python train.py --rope_base=10000.0 --qk_norm=false --bias="qkv" --init_std_qkv=0.0289 --lr=0.00809 --decay_fraction=1.0 --final_lr_fraction=0.0 --seq_len=512
Each number is 128 + 24 x the weight over its row's rms, rounded and kept within 0 to 255. Layers, rows and columns count from 0. The size above them is the row's rms in percent of the matrix's.

# layer 2 MLP down (transposed), 1024x256, rms 0.0472, rows 467-566, columns 0-31
size [111  94  96  99 108 104  88  95  94  93  95  97  98 101 103 103 100  98  98 116  88  93  99 102 101  96  96 104 108 102  97 100  96  96 105 101  97  99 108  99  97 101 108  94  97 105  92  92 105 100  95  97 102 110  94 114  98  95 112  98  98 100  96  96  94  93 107 108 103  94  99  91 104 102 102  97 100 103  97 101  99 113  96  97  97 102  96  98 100  99  95  97 107  92  95  95  95 109 101 107]
[[106  97 136 124 114 176  95 126 179  90 135  96 158 106 117 138 131  82 128 125 127 111 183 198  96 110 134 150 139  94 116 122]
 [135 117 124  76 158  96  83 114 157 125 136 132  93 159 102  82 131 156 102 142 142 145 118 120 132 147  94 120 117 147 131 142]
 [145  99 114 110 106 178 139 127 140 150 150 132 141 155 105 122 149 150 156 143 115 124 125 123 110 142 115 153  94 127 105  92]
 [134 120 114 104 141 113 139 110 109 167 126 140 144 107 144 161 159  96 131 173 134 127 171 167 129 143 131 110 130 122  89 124]
 [191 114 135 125 137 128 138 115 124 100 121 108 127 140 130  93 111 107 141 140 167 162  99 137 153 161 165 122 118 123 116 134]
 [123 159 162 162 141 151  75 111  88 112 149 123 113 154  96 105 124 144 156 169 167 110 103 122 154  83 132 141  98 161 154 123]
 [115  82 134 127  81  90 153 111  76 153 129 105 140 124 154 121 127 143 117 124 113 135  78  84 118 126 135 127 152 129 157  94]
 [129  94 157 132 191 161 147  98 131 123 111 155 139 142 142 102 127 125 135 130 144 111 112 121  92 119 122 137 108 134 113 157]
 [ 82 105 154  88 101 129 133  93 133 136 145 116 112 152 139 153 142 157 115 127 104 103 117 122 106 127 145 139 134 128 174 103]
 [137 148  90 103 143 128 147 129 105 121 124 169 119 175 120 131 131 133 139 133  90 148 117 150  59 148 152 125 158 108 177 139]
 [169 146 142 131 139 121 171 130 154 143 183 145 141  77 133 134 158  91 139 147 156 154 126 165  90 139 139  99 130 132 147 148]
 [136 138 173 125 108  96 164 117 126 155 126 130 176  80 142 124 144 145 175  73 154 129 156  93  89 117 139 120 137 180 172 112]
 [144 150 114 146 139 144 150 149  98 143 105 145  59 142 141 101 156 109 161 104 124 108 136 134 140 112 171 122 100 149 159 124]
 [132 125 135 163 149 109  85 107 130 148 180 132 144  97 137 104 141 162 108  96 122 113 172 127 132 130 185 112 164 149 135 114]
 [123 116 125  97 144 121 143 161  91 122 126 149 125 115 113 126  96 114 131 139 142 171 136 139 164 111 209 133 132 167 144 137]
 [131 103  94 174 116 114 122 112 100 124 125 119 152 112 130 133  87 139  76 144 124 133 120 127 104 115  85 157 112 165 138 111]
 [117 124 109 133 114 110  88 121 113 170 110  96 156 150 157 125 148 121  98 103 134 118 145  99 155 118 120 120 172 101 123 167]
 [147 144 142 120 128 156 128 115 166 107 137 151  98 165 148 135 123 156  85  91 116 109 122 137 102 159 119  85 104 129 125 132]
 [153 134 133 160 152 128 166 127 136 146 104 111 111 101  89 144  88  71  84 110 141 126 153 132 145 106 153 148 124 109 123 169]
 [115 131 115 124  99 137 122 108 145 136 105 132 122 119 110 154 149 159 157 144 166 113 159 156 120 154 135 110 114 132 115 149]
 [125 120 150 120 137 149 105 142 139 105  82 143 128 132 107  95 131 131 164 149 154 126 121 135 138 106 156 118 170 161 166 128]
 [137 117 156 124 124  87  83 120 108 117 151 140 138 118  94 156 120  97 148 189 141 131 103  84 122 132 135 140 149 100 163 166]
 [181 134 121 118 151 134 118 166 119 141 117 143 103 121 121 104 112 172 180 187 151 139 121 138 103 173 123 130 108 159  80 132]
 [107 147 108 161 126 112 140 120 154 118 116 141 133 148 116 110 108 138 113 180 117 119 197 149 201 121 114 102 147 111 145 145]
 [124 118 140 109 108 111  95 109 127 136 117  98 141 143 136 129 107  99 133 136 149 116  84 131 135 183 137 188  99 132  82 136]
 [ 90 109 162  70 111 140  73 131 134 142 109 117 106 111 143 120 172 119 121 127 115 117 134 113 142 128 125 166 125 146 151 164]
 [125 143 117 129 122 141 105  96 110 141 132 141 173 138 118 159 138 157 134 104 131  74 134 118 166 122  80 113 125 169  90 143]
 [128 147  93  81 109 176 140 119 120 141 169 104 117  88 151 171 133  93 125 144 129  86 116 134 146 132 136 125 115 150 136 108]
 [138 104  97 112 148 119 141 158 163 116 138 108 139  88 109 122 146 111 118  99 165 111  97  85 125 118 158 149 134 106 154  99]
 [159 130 135 117 112 127 142 101  83 123  76 127 118 138 147 122 140 138 150 140 144  90 134  83 113 142 110 148 128 108 118 129]
 [108 176 102 125 123 109 131 141 147 169 125 134  95  88 118 114  96 122  88 187 120 115 121 142 139  89 140  98 161  96 124 133]
 [102 145 142 151 123 131 123 122 151 123 168 124 133 122 153 109 160 139 108  97 141 125 108 133  97 134  86 172 153  94  90 141]
 [ 82 164  85 113 152 131 134 140 118 135 116 138 104 105  75 100 128 113 140  98 125 147 113 139  77 157 114 130 108 134 155 116]
 [152 113 145 118 125 119 121 119 117 139 148 134 115 102 115 157  91 148 137  70 121 100 144 126 160 186 134 149 138 108 114 145]
 [143 101 107 111  87 126 117 141 129  89 145 150 184 130 113 111 132 141 150 114 118 153  86 150 122 114 123  94  98 112 149 121]
 [140 131 143  80  88 146 112 104 106 154 104 138 102 112 147 125 140 160 136  82  93 127 158 160 160  94  99 142 178 124 125 170]
 [128 165 116 166 104 111 166 126 107 140 169 136 119 114 139 105 148 100 119 132 142 143 152 162  95  85 132 131 155 120 167 143]
 [142 148 130 131 186 127 109 126 127 102 118 157  84 129 130 163 106 159 146 120 135  97 145 114 116 156 121 139 112 126 193 106]
 [159 100 148 135 122 116 102 118 123  88  90  99 126  99 122 110 125  76 129 127 153 114 114 165 105 129 134 104 185 124 150 126]
 [143  72 146 126 164 123 123 132 126 118 137  86 113 154  98 139 161 132 122 161 135 152  97 179 146 112 115 107 109 136 117 127]
 [ 69 123 139 153 137 126 146 123 115 148 158  96 119 112 173 101 126 159 156  99 111  97 123 168 122 120 158 110 154 138 151 190]
 [ 90 133 155 105 126 112 134 148 164 140 143 108 108 101 141 102 153 128 114 117 130 134 108 148 156 147 157 130 140  99 110 107]
 [139 106 118 142 179 165 119 145 126 110 130 112 148 138  94 136 122 170 115 136 158 131 156  99 119  97 140 106 146 101  64 115]
 [119 147 114 146  56 145 129 140 130 129 123 145 140 155 136 159 149  85 108 140 144 135 170 129 126 106 101 113 149 143 115 145]
 [131 106 118 148 169 148  78 149 124 109 143 139 103 112  99 103 133 121 139 115 162 126 150 116 135 104 137 138 113 131 142 163]
 [130 120 146 161 140  97  96  66 129 161 125 144  75 101 106 101  97 147 144  98 114 133 142 118 151 133  89 114 165 143 140  83]
 [124 144 133 141 177 110  98 108 125 131 129 158 152 160  99 155 120 104 158 133 131 131 137 150 121 144 123  92 134 109 121 138]
 [100 137 125  98 109 132 142 104 141  95 113 118 107 165  82  97 142 146 139 138 120 141  94 100 136  92 120 104 141 157 102 144]
 [133 117 136 111 117 116 113  77  84 116 141 114 123 153  93 134 123 123 115 106 124 176  77 144 134 116 142 116 178 137 110 116]
 [157 126 190 109 122 112 150 127 135 129 131 114 116 130 127 117 174 128 164 143 126 131 106 115  85 153 112 168 159 105 137 143]
 [ 90 122 177  79 167 124 168 111 120 148 102 125 130 121 119 123 147 151  83 103 134 136 116 152 109 150 117  87 161  99 140 166]
 [150 150 120 118 123  76 142 147  92 144 150 119 106 100 145 150 112 133 164 104 162  99 129 140 107 151 143 107 125 138 152  81]
 [153 111 130 122 172 143 160 139 100 157 124 123 171 102 104 121 105 117 132 128 108  99  99 119 122 153 140 131 100 116 131 139]
 [126 172 124 155  84 149 124  89 121 135 160 117 113 125 121  66 149  77 109 133 124 158 136 127 123 118  83 154 149 140  91 156]
 [131  87 132 138 143 104 117 134  91 164 135 176 103 110 123 142 141 166 138 135 134 125 117  91 103 111 103  99 144 168 117 130]
 [113  77 104 146 135 125 112 122 132 159 161  95  97 152 109 124 104 137 182 159 144 113 152 135 123  78 106 146 157 102 121 113]
 [115 146 123 157 124 143 168 145 136 176 124 151 155 135  72 150 168 143 160 145 145  79 123 136 167 122 144 135 137 110 115 144]
 [ 96 147 145 104 159 105  86 126 157 115 121 127 140 154 133 133 172 154 148 111 107 146  98 135 107 113 131 139 131 142 194 144]
 [152 117 124 135 126 132 122 193 122 132 113 165  90 110 127 124 125 152 121 106 111 138 136 108  88 109 165 155 128 134 122 114]
 [180 119 102 115 140 157 133  87 123 150 163  89 115 125  95 109  95  84 141 108  91 126 107 124 172 187 129  70 119 121 128 145]
 [ 87 116 147 138 121 135  81 109 144 149 131 135 136  81 117 127 137  75 161 108 137  98 158 136 147 135 129 116 113 125 146 130]
 [142 158 159 145  93 155 108 142 128 147 166 149 143 151 152 125 141  98  97 162 143 140 105 117 136 159 145  92 137 183 133 108]
 [147 135 142 125 123 145 136  98 126 126 148 202 117  75 117 133 125 132 113 118 135 118 118 134 140 129 140 152 122 156 132 116]
 [135  81 165 167 145 125 157 106 137 102  85 126 154 106 137 176 110 147 139 150 100 150 127 142 123 107 167 133 141 124 126 132]
 [126 124 159 122 133 126 122  80 176 171 143 156 146 107 138 139 153 164 109  96 122 124 142 173 114 126 113  94 133 130 129 134]
 [142 144 131 103 129 156 167 142 125 130 109 119 134 154 149 116 109 119 120 131  37 154 100 130 153  99  92 101  79 129  95 161]
 [116 204 137 159 154 120 124  98 107 152 127  93  83 112 113  97 140 102 102 133 122 104 173 118 148 120 135 125 160 151 117 130]
 [152  97 151 106  76 129 131  78 103 137 136 123  89 137 113 152 123 109 152 118 122 123 131 106 187 143 151  99 127 138 141 132]
 [127 137 145 139 129 119 126  88 113 125 160 123 127 140  95 129 136 167 107 133 132 172 135 146 125  74 130 104 167 128 132 119]
 [163  95 100 162 109 110 103 130 148 145 112 140  75 137 111 139 151 134 119 139 172 104 152 124 127 107 166 150 154 141 151 129]
 [122 157  96 118 152 143 133 125 142 132 128 121 120  96 159 113 132 132 180 145 143  88 118 107 117 151 112 142  97 159 125 184]
 [124 104 151 137 112 108 117 141 139  80  98 122  77  97 104 143 133 168  82 152  83 150 138  88 149 153 120 100 104 106 148 121]
 [101 119  87  76 128 164 152 100 127 113 153 121 142 115 139 151 120 153 169 115 109 105 151 133 158  90  63 112 159 155  96 140]
 [104 110 155 123 112 139 169 183 165 109 183 111 129 140 156 127 167 107 114  96 163 140 111 110 133 149 124  75 103  92 125 138]
 [174 171 167 138 129 167  84 153  98 189  78 127 107 149 111  86 153 144  88 139 119 158 154 119 141 117 141 153 102 123 129 136]
 [111 169 147 150 102 117 139  82 116 126 119 138 139 156 110 145 148 162 129 158 125 125 102 142 143 109 119 122 109 139 119 157]
 [129 104 156 124 173 124 126 141 108  92 107  59 201  76 144 114 142  69 124 150 121 139 117 128 114 113 139  82 170 128 136  89]
 [122 150 119 131 117 118  94  88 145 164 103 176 142 182 142 144 126 140 118 121 114  94 125 159 125 172 138 110 186 135 142 157]
 [131 150 127 122 136 136 177 130  93  95 103 145 109 120 119 129 125 139 127 156 141  80 141 129 105 185 103 182 122 122 111 148]
 [141 122 151 132 166 150  92 136 111 122 138  92 131 125 175 159 129 154 114 144 130 148 128 148 120 108 165 144 148 160 131 108]
 [136 147 128 146 146 155 115 113  68 174  58 153 131 117 112 150 129 122 121 141 132 100 132 106 102 134 117 108 134 121 119  68]
 [144 131 152 122 135 138 132  82 116 120 124 149 139 100  93  97 102 127 156  87  93 158  80 158 133 169 115 111 102 101 159 169]
 [138 103 157 135 116 123 110 112 116  91  50  94  85 103 142 152 141 130 137 119 120 110 104 151 111 123 147 128 130 176 108 125]
 [138 131  92 121 107 143 128  88 126 135 162 129  88  99 128 161 146  99  88 139 132 117 116 133  92 117 101 123 121 128 151 117]
 [161 105 140 136  86 133 114 125 125  87 197 110 123 109 106 115  97 157 136 142 111 138 125 115 113 132 129 144 123 136 151 122]
 [111 126 182 167  66 131 113 166 121 127 100 144  95 156 124 157 119 151 129 130 127  93 182 120 134 133 130 128  91 137 140 136]
 [165 150 134 139  80 144 124  96 154 127 154 165 133 134 113 117 146 124  84 161 149 123 158 118 152 107  82  97 155 131 138 116]
 [123 131 114 109  92 127 126 144 157  92 181  76 151 118 137 117 115 103 174 165 133 104 118 151 129 110 121 109 168 137 113 136]
 [128 109 135 127 126 155 103 131 122 145  82 134 121  99 109 152 113  97 137 153  90 134 129 149 134 108 158 145 151 155 147 140]
 [113 109 138 108  73 145  99 137 123 131 173  93 186 151 116 165 127  73 139 151 137 149 161 142 129 114 112 127 162 171 103 163]
 [107 142 128 116 138 142  90 153 174 125 151 123 106 135 117 157 102 149 142 105  89 138 100 127 135 178 154 129 152 152 117 104]
 [117 124 144 149  95 139 111 152 148 124 163 167  99 160 132 128 117 163 146  92  74  98 122  97 123  72 168 120 164  94 138 127]
 [ 91 122 151 127 152 176 137 112 138 112  88 103 123 128  55 131 111 127 121 111  93 151 154 157 138 139 102 115 109 132 110 143]
 [109  91 157 152 142 135 120 134  77 115 112 159 132  99 165  97 117 124 121 118 137 152 139 177 145 172 145 135  99  90 171 155]
 [ 97 129 149  65  87 133 130 109 120  93 123  84 174  94 123 144 142 130 122 147 153 169 112 124 117 106  58 172 139 126 156 115]
 [165 113 155  98 143 119 138 184 125 107  85 120  89  74 138 108 113 150 131 155 156 173 139 144  96 112 151 162 115 127 123 142]
 [118 105 121 142 107 123  88 137 139 143 126 139 103 102 163 180 138 119 132 121 121 104 150 142 143 104 132 110 141 129 182 164]
 [136  97 161  81 116 102 139  93 149 135 146 140 100  83 113 141 101 134 144 123 157 160 190 127 153 131 140 159 155 100 108 111]
 [151 138 113 115 122 174 165 162 128 135 171 170 133 133 142 171 136 120 121 149 157 142 127 120 128 121 139 132 152 132 139 155]
 [129  90 171 108 114 115  70 143 165 114 150 122 134 110 140 175 170 143  88 133 142 119 129 142 142 154 127 156  81 158 111 145]]
# layer 2 MLP up, 1024x256, rms 0.129, rows 468-567, columns 0-31
size [ 97  89 100 108 104  90  94  94  91  97  96  97 108  96  97 100 103 101 102  92  96 101 109 101  95  99 100 107  98 100 101  98  98 103 103 102  98  99 110  97 106 105  96 102 103 104  89  97 106  93 104  98 102  90 109  96  97 104  94 105 103  88  95  97 102 106 109 106 103 101  91 108 101 108  93  95  98  95  91 104 111  93  90 100 102  94  94  98  95  96 106 111  91  94  96  89 102 103 103 111]
[[118 182 128 174 113 113 124 144  98 143  96 143 122 119 159 170 157 126 135 116 116 100 159 161 133 136 168 121  93 167 113 139]
 [ 88 135 104 114  95  95 117 132 149 133 124 147 157 176 121 140 134 117 124 147 181 136 123 117 134 123 125  95 151 130 139 125]
 [138 147  81 128 156 142 111 150 138 141 155 136 149 113 144  84 117 114 174 121 121 133 105  78 120 141 103 156  95  93 134 164]
 [ 89 128 124 138 115 136 108 127 125 111 119 178 127  87 109 157 107 128 118 133 126 116 112 134 113 106  52 139 102 157 127 102]
 [130  74 165 108 121 116 147 113 142 173 159 124 147  81 103 115 125 133 154 119 118 119 140 151 116  96 104 133 181 102 144  75]
 [135 116 131 169 110 140 120 144 100  95 171 191 142 140  84 136 117 147 120 119 143 148 111 165 126 126 117 106 155 134 168 142]
 [131 131 138  97 115  94 124 121 138 137 141 110 184  81 152 140 135 116 118 128 138 142 147 119 107 159 118 146 149  97 179 156]
 [129 138  87 133 106 142 119 105 165 106  69 163 124  69 115 136 124 120  77 126 139 124 164 149 175 168  97 138 138 127 136 159]
 [124 172 112 180 110 131 180 165 156  63 102 102 133 155 127 145  67 130 123 147 147 114 143 130 156 105 102 129 106  89 149 142]
 [171 138  90 114 130 165 124 143 132 101 124  83 148 178 129 146  89 132 182 136 106 130 202 113 155 120 127 134  93 141 108 123]
 [111 127 117  93 197 119 114 106 158 103  92 182 145 119 130  97 108 107  88 126 119 145 115 151 117 109 132  99 130 138 125  95]
 [138 154 146 130 167 130 119 154 140  74 138 126 111 105 114 121 122  99 129 148 133 123 107 134 100 171  89 138 141 105 115 116]
 [128 103 136 104 141 155  91  94 132  87  89 163 121  89 122 132 128 151 113  92 137  86 102 126 125 149 159 157 128  90 105  94]
 [ 97 152 106 113  99 153 137 160  84 114 126  83 134 139 132 165 187 121 110 138 115 132 108 114 145  94  90 135 170 125  97 144]
 [ 81 131 112 138 125 145  97 136 103 138 116 126 125 179  88 160 148 131  99 161 121 124 102 164 119 150 143 142 107 100 153 135]
 [103 118 129  93 101  99 128 162 157 113  98 145 117 148 122 152 116 167 135 101 176 132 118 109 120 167 151 208  59  93 130  89]
 [103 158 124 124 136 131 123 143 148 129 117 115 116 121 145 119 160 148 154 122 110 158 113 129 120 199 159  92 140 165 122  83]
 [126 103 120 105 104 135 118 135 121 129 116 127 136 131  96 133  90 144  97 137 118 123 106 154 145 143 129 129 166 112 109 156]
 [127  97 168 105 109 127 111 134 179 105 111 126 113 126 138 151 118 136 144 122 107  83 112 149  47 104 162 138 140 110  90 142]
 [102 103 116 121 134 120 130 117 136  91 125 128 108 120 121 142 135 146 144 123  78 107 164 132 110 158 118 132 129  97 138 136]
 [122 155  95 164 123 145  79 138 131 112 114 134 119 164 122 147 134 138 176 136 154 130 130 165 116 113 131 117  73  66 151 134]
 [103 141  95  99  90 109 111 115 147 160 132 156 133 145 103  99  86 107 121 116 121 121 147 145 179 100 138 158 130  96 158 131]
 [144  93 128 111 109 130 110 111  87 127 148  96 141 119  98  79 119 168 114 117 139 103 112 119 103 129 106 131 159 155 114  99]
 [126 112 102 157  97 139 112 138  84 165 109 150 160 144 141 128 108 107 148 138 137 128 145 132 128  98  98 153 159 158 121 138]
 [156 131 130 107 132 116 103 136 113 126 103 142 105 132 117 112 183 124 143 108 150 116 142 149 139 134 134 140 120 101 167 111]
 [133 141 107 135  99 151  90 156 131 115 105 144 133  79 141 161 159  82 128 190 175 103 119 133 109 132 153 160 128 121 138 128]
 [114 151 102 103  88  83 131 139 127 127 133 114 132 147  79 155 124 132 133  90 204 150 109 174 153 113 128 137 131 113 116 119]
 [135 127 105  67 116 139 121 132  96 115 183 121 145  96 128 175  71 120 150 156 159 132 123 139 131 157 130 138 123 119 135 119]
 [110 131 136 116 135 137 135 113 116  75 106 131 109 154 153 134 145 132 109 112 127 139 131 131 147 105 150 118  96  94 166 163]
 [134 114  93 116 126 136 114 125  81 100 115  88 114 100 121 121 132 140 170 111 125 139  91 125 143 136 135 116 105 142 119 104]
 [ 93  86 125 103 133 144 131 134 111 130 101 123 112 154 143 108 122 141 131  88 136 147 127 136 116 101 128 128 148 104 162 143]
 [ 95 125 118  76  98 130 159 117 149 127 142 152  96 146 103 156 107 117 102 142 129 143 106 141 111 128 113 151 139 168 155 103]
 [108 118 115 115 137 119  84 113 138 124 156 114 128 142 109 107 128 154 131 102 166 126 137 141 141 111 127  82 111 115 135 100]
 [148 168 144 114 113 164 122 124  85 133 119 145 117 153 132 143 149 149 161 111 143 145 146 111 146 153 114 160 118 138 130 143]
 [159 101 132 116 142 131 138 121 132  93 107 117 141 124 101 123 148 131  97 114 147 130 112 128 117 138 123 122 123 101 123  95]
 [132 136 129  85 136  95 127  91 126 130 130  89 193 147 145 150 180 117 127  77 111 129 138  87  98 133  88 128 113 132 108 143]
 [164 136 124 126 139 147 121 147  85  78 123 134 138 114 159 112 124 127 152 110 161 146 137 143 143 105 125 134 181 123 165 146]
 [122 151  93 142 135 112 152  98 156  97 129 107 106  71 128 166 159 158 129 123 167 114 119 131  95 148 140 156 111 159 162 101]
 [110 119 132 158 142 112 178 116  98 115 139 158  74 137 128 111 155 165 132 152 135 154 117 179 100 142  92 146 142 128 117 125]
 [134 105  94 119 174 118 119  95 156 103  88 120 132  72  79 136 150 115 146  97 116 122 132  78 153 181  86 137 108 109 179 109]
 [130 154 129  84 121 121 113 138 114 146 114 116 120 104 117 175 116 135 113 137 148 118 141 113 163 139 128  98 144 127 109 127]
 [145  86 186 141 141 129 119 165 114 113 142 144 106 140 107 144 128 157 122 123 132 115 155 138 128 146 145 128 146  78 143 111]
 [153 118 147 156 128 123 141 152 131  98 113 160 142 106 131 157 122 136 139 155 148 132 129 138 140 136 146  89  96 104  80 142]
 [155 148 121 112 152  98 131 183 118 153 121 109 119 144  88 117 109 101 107  76 150 126 141 113 158 119 108 129 184 119 135 120]
 [142 145 102 103 145 110  91 179 103 113 167 142 101 117 102 122 106 152 123 174 139 110  92 109 144 117 136 158 110  78 124 153]
 [121 117  84 149 109 159 132 136 133 110 132 106  93  93 187 101  92 145 105 112 124  62 131 123 112 122 169 133 123 106 119 145]
 [132 118 115 112 113  84 129 104 118 138 143 151 106 154 137 148 100  87 129 113 165  85 140 127 122 170 113 120 126 128 137 139]
 [133 144 157 111 114 129 109 115 133 165 143 172 122 130 120 117 120 152 118 108 108 104 172 109  92 129 114 104 141 140 144 101]
 [ 85 121 125 169  93 129 146 115 121 113 148 136 174 138 102 136  89 126 163 136 159 142  88 146 167 131 169 108 143 135  94 125]
 [129 115  78 110 130  94 147 104 146 127 116 141  92  86  98 147 118 145 117 124  91 131 106 144 141 125 154 109  83 113 121 116]
 [145 122 115  91  95 117 118  92 160 171 133  94 103 108 133 125  90 153 172 127 120 112 111 142 129 140 122 139 104 125 127 152]
 [125 129 164  99 156  91 156  58 101 150  85 149 115 134 106 150 138 106 132  98 144 138  99 118  86 124 115 157  93 118  95 133]
 [158 110 120 104 141 152 122 144 121 137  92 103 110 107 144  91 117  91 118 146 193 137 143 157  87 120 130 105 169 105  82 214]
 [138 122 150  96 190 109 102 178 116 155 110 125 129 101  93 183 136 142 135 132 157 103 141 189 140 193 133 120 131 112 141 115]
 [136 148 105 147 154 133 118 130 159 139 121 151  98 146  97 118 120 115 149 189  64 146 147 129 101 144 142 144 122 134 136  92]
 [116  93 125  87 120 137  75 113 107 115 109 120 130 110 137 120 128  75 129 131 127 120 140 111 141 113 101 122 185  99  87 137]
 [113 155 121 104 147 147 108 149 122 126 152 125 144  81 128 120 169  91 114 130 125 135 157 157 163 129 147 140 162 152 172  98]
 [116 137 127 168 109 149 114 181 126 142  99  97  97 137 121  95 119 127 149  96 127  95 130 123 122 127 128  95 127 119 128 110]
 [109 159 120 137 145  77 123 131 139 111 137 110 178 126 134 127 121 118 113 137 127  90 129  96 111 104 101 132 162 112 160 123]
 [137 148  80 158 148  96 171 148 118 109 139  98 148 156  93 129 121 155 124 156 147 123 119 148 149 149 133 143 145 131 105 132]
 [126 156 100 111 147 126 112 114 101 134 134 117 123 119 137 107 124 144 131 133 110 116 103 124 107 118 141 113 141 137 114 160]
 [122 125  78 126 138 108 134 141  86  80 133 107 134  99 159 120 136 168 118 150 164 123 156 114  98 150  99 104 135 132 105 158]
 [124 110  67 141 126 142 145 148 151 115 116 122  89 120 107 149 154  92 113 139 136 135 122 136 120 118 126 109 138 131  90 110]
 [107 156 120 150 123 123 135 118 119 162 122 117 105 140 124 133 107 160 122 123 139 167 114 163  67 112 155 132  84 135 158 121]
 [ 89 168 119 127 128 149 129 134 130 124 116 142 108  74 136 131 118 164  83  99 130 118 157 160 135 176 127 100 140 163 112 132]
 [135 152 158 112  90 113 107 111 107 108 118 127 130 120  97  70 185 155 139 107 104 110 140 101 142 145 137 115 110 157 178 118]
 [117  95 178 122 146 108 156 135  94 124 132 114 137 153 135 129 125 143 163 111 133 129 151 146 111 147 102 128 112 125 130 133]
 [132 143 140  89 101 106  91  70  91  92 115 127 101 154 112 134 154 171  91 123 109 153 138 140 124 162 128 130 110 115 162 109]
 [167 111  74 135 111 131 124 116 123  99 135 130 157 126  90  92 138 163 103 130  99 146 108 121 116 168 154 120 138 100  90 130]
 [125 159 145 123 124 117 134 165 104 133 175 164 135 146 147 166 104 118 100 125 136 150 143 125  98 121 117 106 111 151 116  94]
 [133 129 117 106 156 143 156 137  97 114 104 116 164 147  84 143 180  97 136 125 124 160 167 152 156 133  93 138 139 110 153 113]
 [152 100 116 138  99 122 124 111 145 143  96 125 157 106 125 102 110  98 106 134 136 127 126 142  98 151 133 139 128 163 118 129]
 [148 107 158 143 123 158 121 127 119  93 135 154  96 152 152 134 125 101 150 158 109 121  93 103 131 162 147 143 124 140 120 164]
 [177 214 122 106 127 110 153 108 118 147 164 152 128 127 152 152 108  84 147 148 142 152 117 152  70 135 129  94 103 144  96 153]
 [ 92 121 129 116 124  87 106 125 110  93 121 156 144  75 140 112 119  89 110 153  97 127 130 158 125 109 108 139 130 106 156 128]
 [143 166 130 118 129 141 124 116 132 120 119 140  93 109 124 116 142 164 109 170  97 136  93 131 129 179 127 115 126 152 116 153]
 [129 143 145 145  78 126 137 153 118 133  99 121 122 123 135 140 108 168  99 186 142  80 119 142 125 168 144 148 112  92 135 160]
 [ 84 146 111 109 128 140 110 136 168 130 129  79  96 148 149 144 120 153 128 177 121 140 110  78 132 105  55 155 127 151 129 115]
 [117  96  75 139  82 126 141 115 109 126  94 150 154 109 127 118 100 110  85 121 148  96 140 127 123 121 118 143  95 119 160 112]
 [122 150 145 145 146 121 111  72 123 128 133 129 110 132 118 120 109 141  67 156 125 156 112 125 120 119 130  90 141  71  85 136]
 [137 137  92 120 131 138 120 127 177 154 102 150 106 128 162 126  71  98 116 148  96 133 159 149 111  83 153  81 121 130 139 154]
 [147 151 141 130 115 116 143 139 105 131 122 205 142  79 121 128 135  86 129 121 172 140 121 127 116 125 155  98 189 139 112 166]
 [149 121 130  90 106 127 104 131 127 137 131 128 156 126 126 143 138 136  83 112 135 136 156 148 157 123 144 125 166 154 101 152]
 [115 177 113 112 142 135 143 139 102 116 109 117 134 133  81 143 128 130 105 129 152 193 110 109 156  98 153 116 135  95 132 160]
 [149 182 154 136 119 106 169 108 142 134 160 113 138 145 101 125 111 146  70 159 151 172 178 108 162 108 141 141 154 186  84 129]
 [178 113 152 136 123 114 134 124 133 116  98 126 131 106 130 175 130 111 149 114 141 144 182 125 163 119 107 117 145 172 121 122]
 [166 129 135 117 125 141 107 132 136 156 120 138 154 149 133 117 101 144 114 118  89 137 180  90 129 144 111 124 129  91 127 119]
 [138 149 143 133 105 167  85 109 137  54 122  79 122 135 135 151 124 131 104 149 108  66  93 138 119 149 170 108 108 133 135 129]
 [127 106 115 120 105 158 130  97  98 129 116 114 128 104 120 129 148 113 108 161 123 166 146 112 140 154 102  92 174  91  98 127]
 [159 141 146 123 145 129 111 187 148 148 125 154 131 170 114 108 119 153 127 126 144 149 131 132 114 105 118 112 111  80 105 143]
 [ 99 158 120 123 121 116 125 144 136 115 147 141 114 115 137 145 118 148 151 170 139 126  84 138 149 130  86 152 133  77 157  98]
 [140 135 136  95 157 157 178 140 109  80 122 117 138 194 120 159 111 115  97 109 135 137 133 105 123 162 123 130 140 142 150 147]
 [131 125  85 129 126 148 107 114 108 127 142 111 128 140 110  99 114 115 109  87 152 158  96  95 139 143 123 103 174 138 155 129]
 [166 116 127 151 118 132 147 152 143 132 159 154 131 139 182 188  66 104 102 129 149 138 148 128 129 111 161  88 160 116 153 115]
 [127 125 133 133 102 140 123 145 107 143 147 160 139 168 107 138 134 118 149 100  94 106 106 165 117 117 112 110 151 161 133 142]
 [149 150  94 116 116 126 106 183 101  82  91 115 154 171 137  91 119 149 124 131 129 144 135 133 137 163 120 133  81 105 135 108]
 [ 99 147 109 109 128 124 144 138 174  76 121 148 103 135 122 137 141 133 122 157 140 121 109 117 122 172 152 134 130 105 121 107]
 [166 100  93 114 165 139 151 145  90 114 121  69 111 120 147 146 117 140 139 126 121 112  68 124 144 110 155 145 147 114  99 119]
 [115 118 123 151 114 128 127  93 133 130 155 125 114  88 169  94 107 147  84 138 123 121 155 133 113 139 131 153 129  94 148 123]
 [132 126 152 129 134 131  91 126 138 118 149 101 151 137  94 152 126 114 110 160 122 174 109 121 119 126 126 133 207 124 146 163]]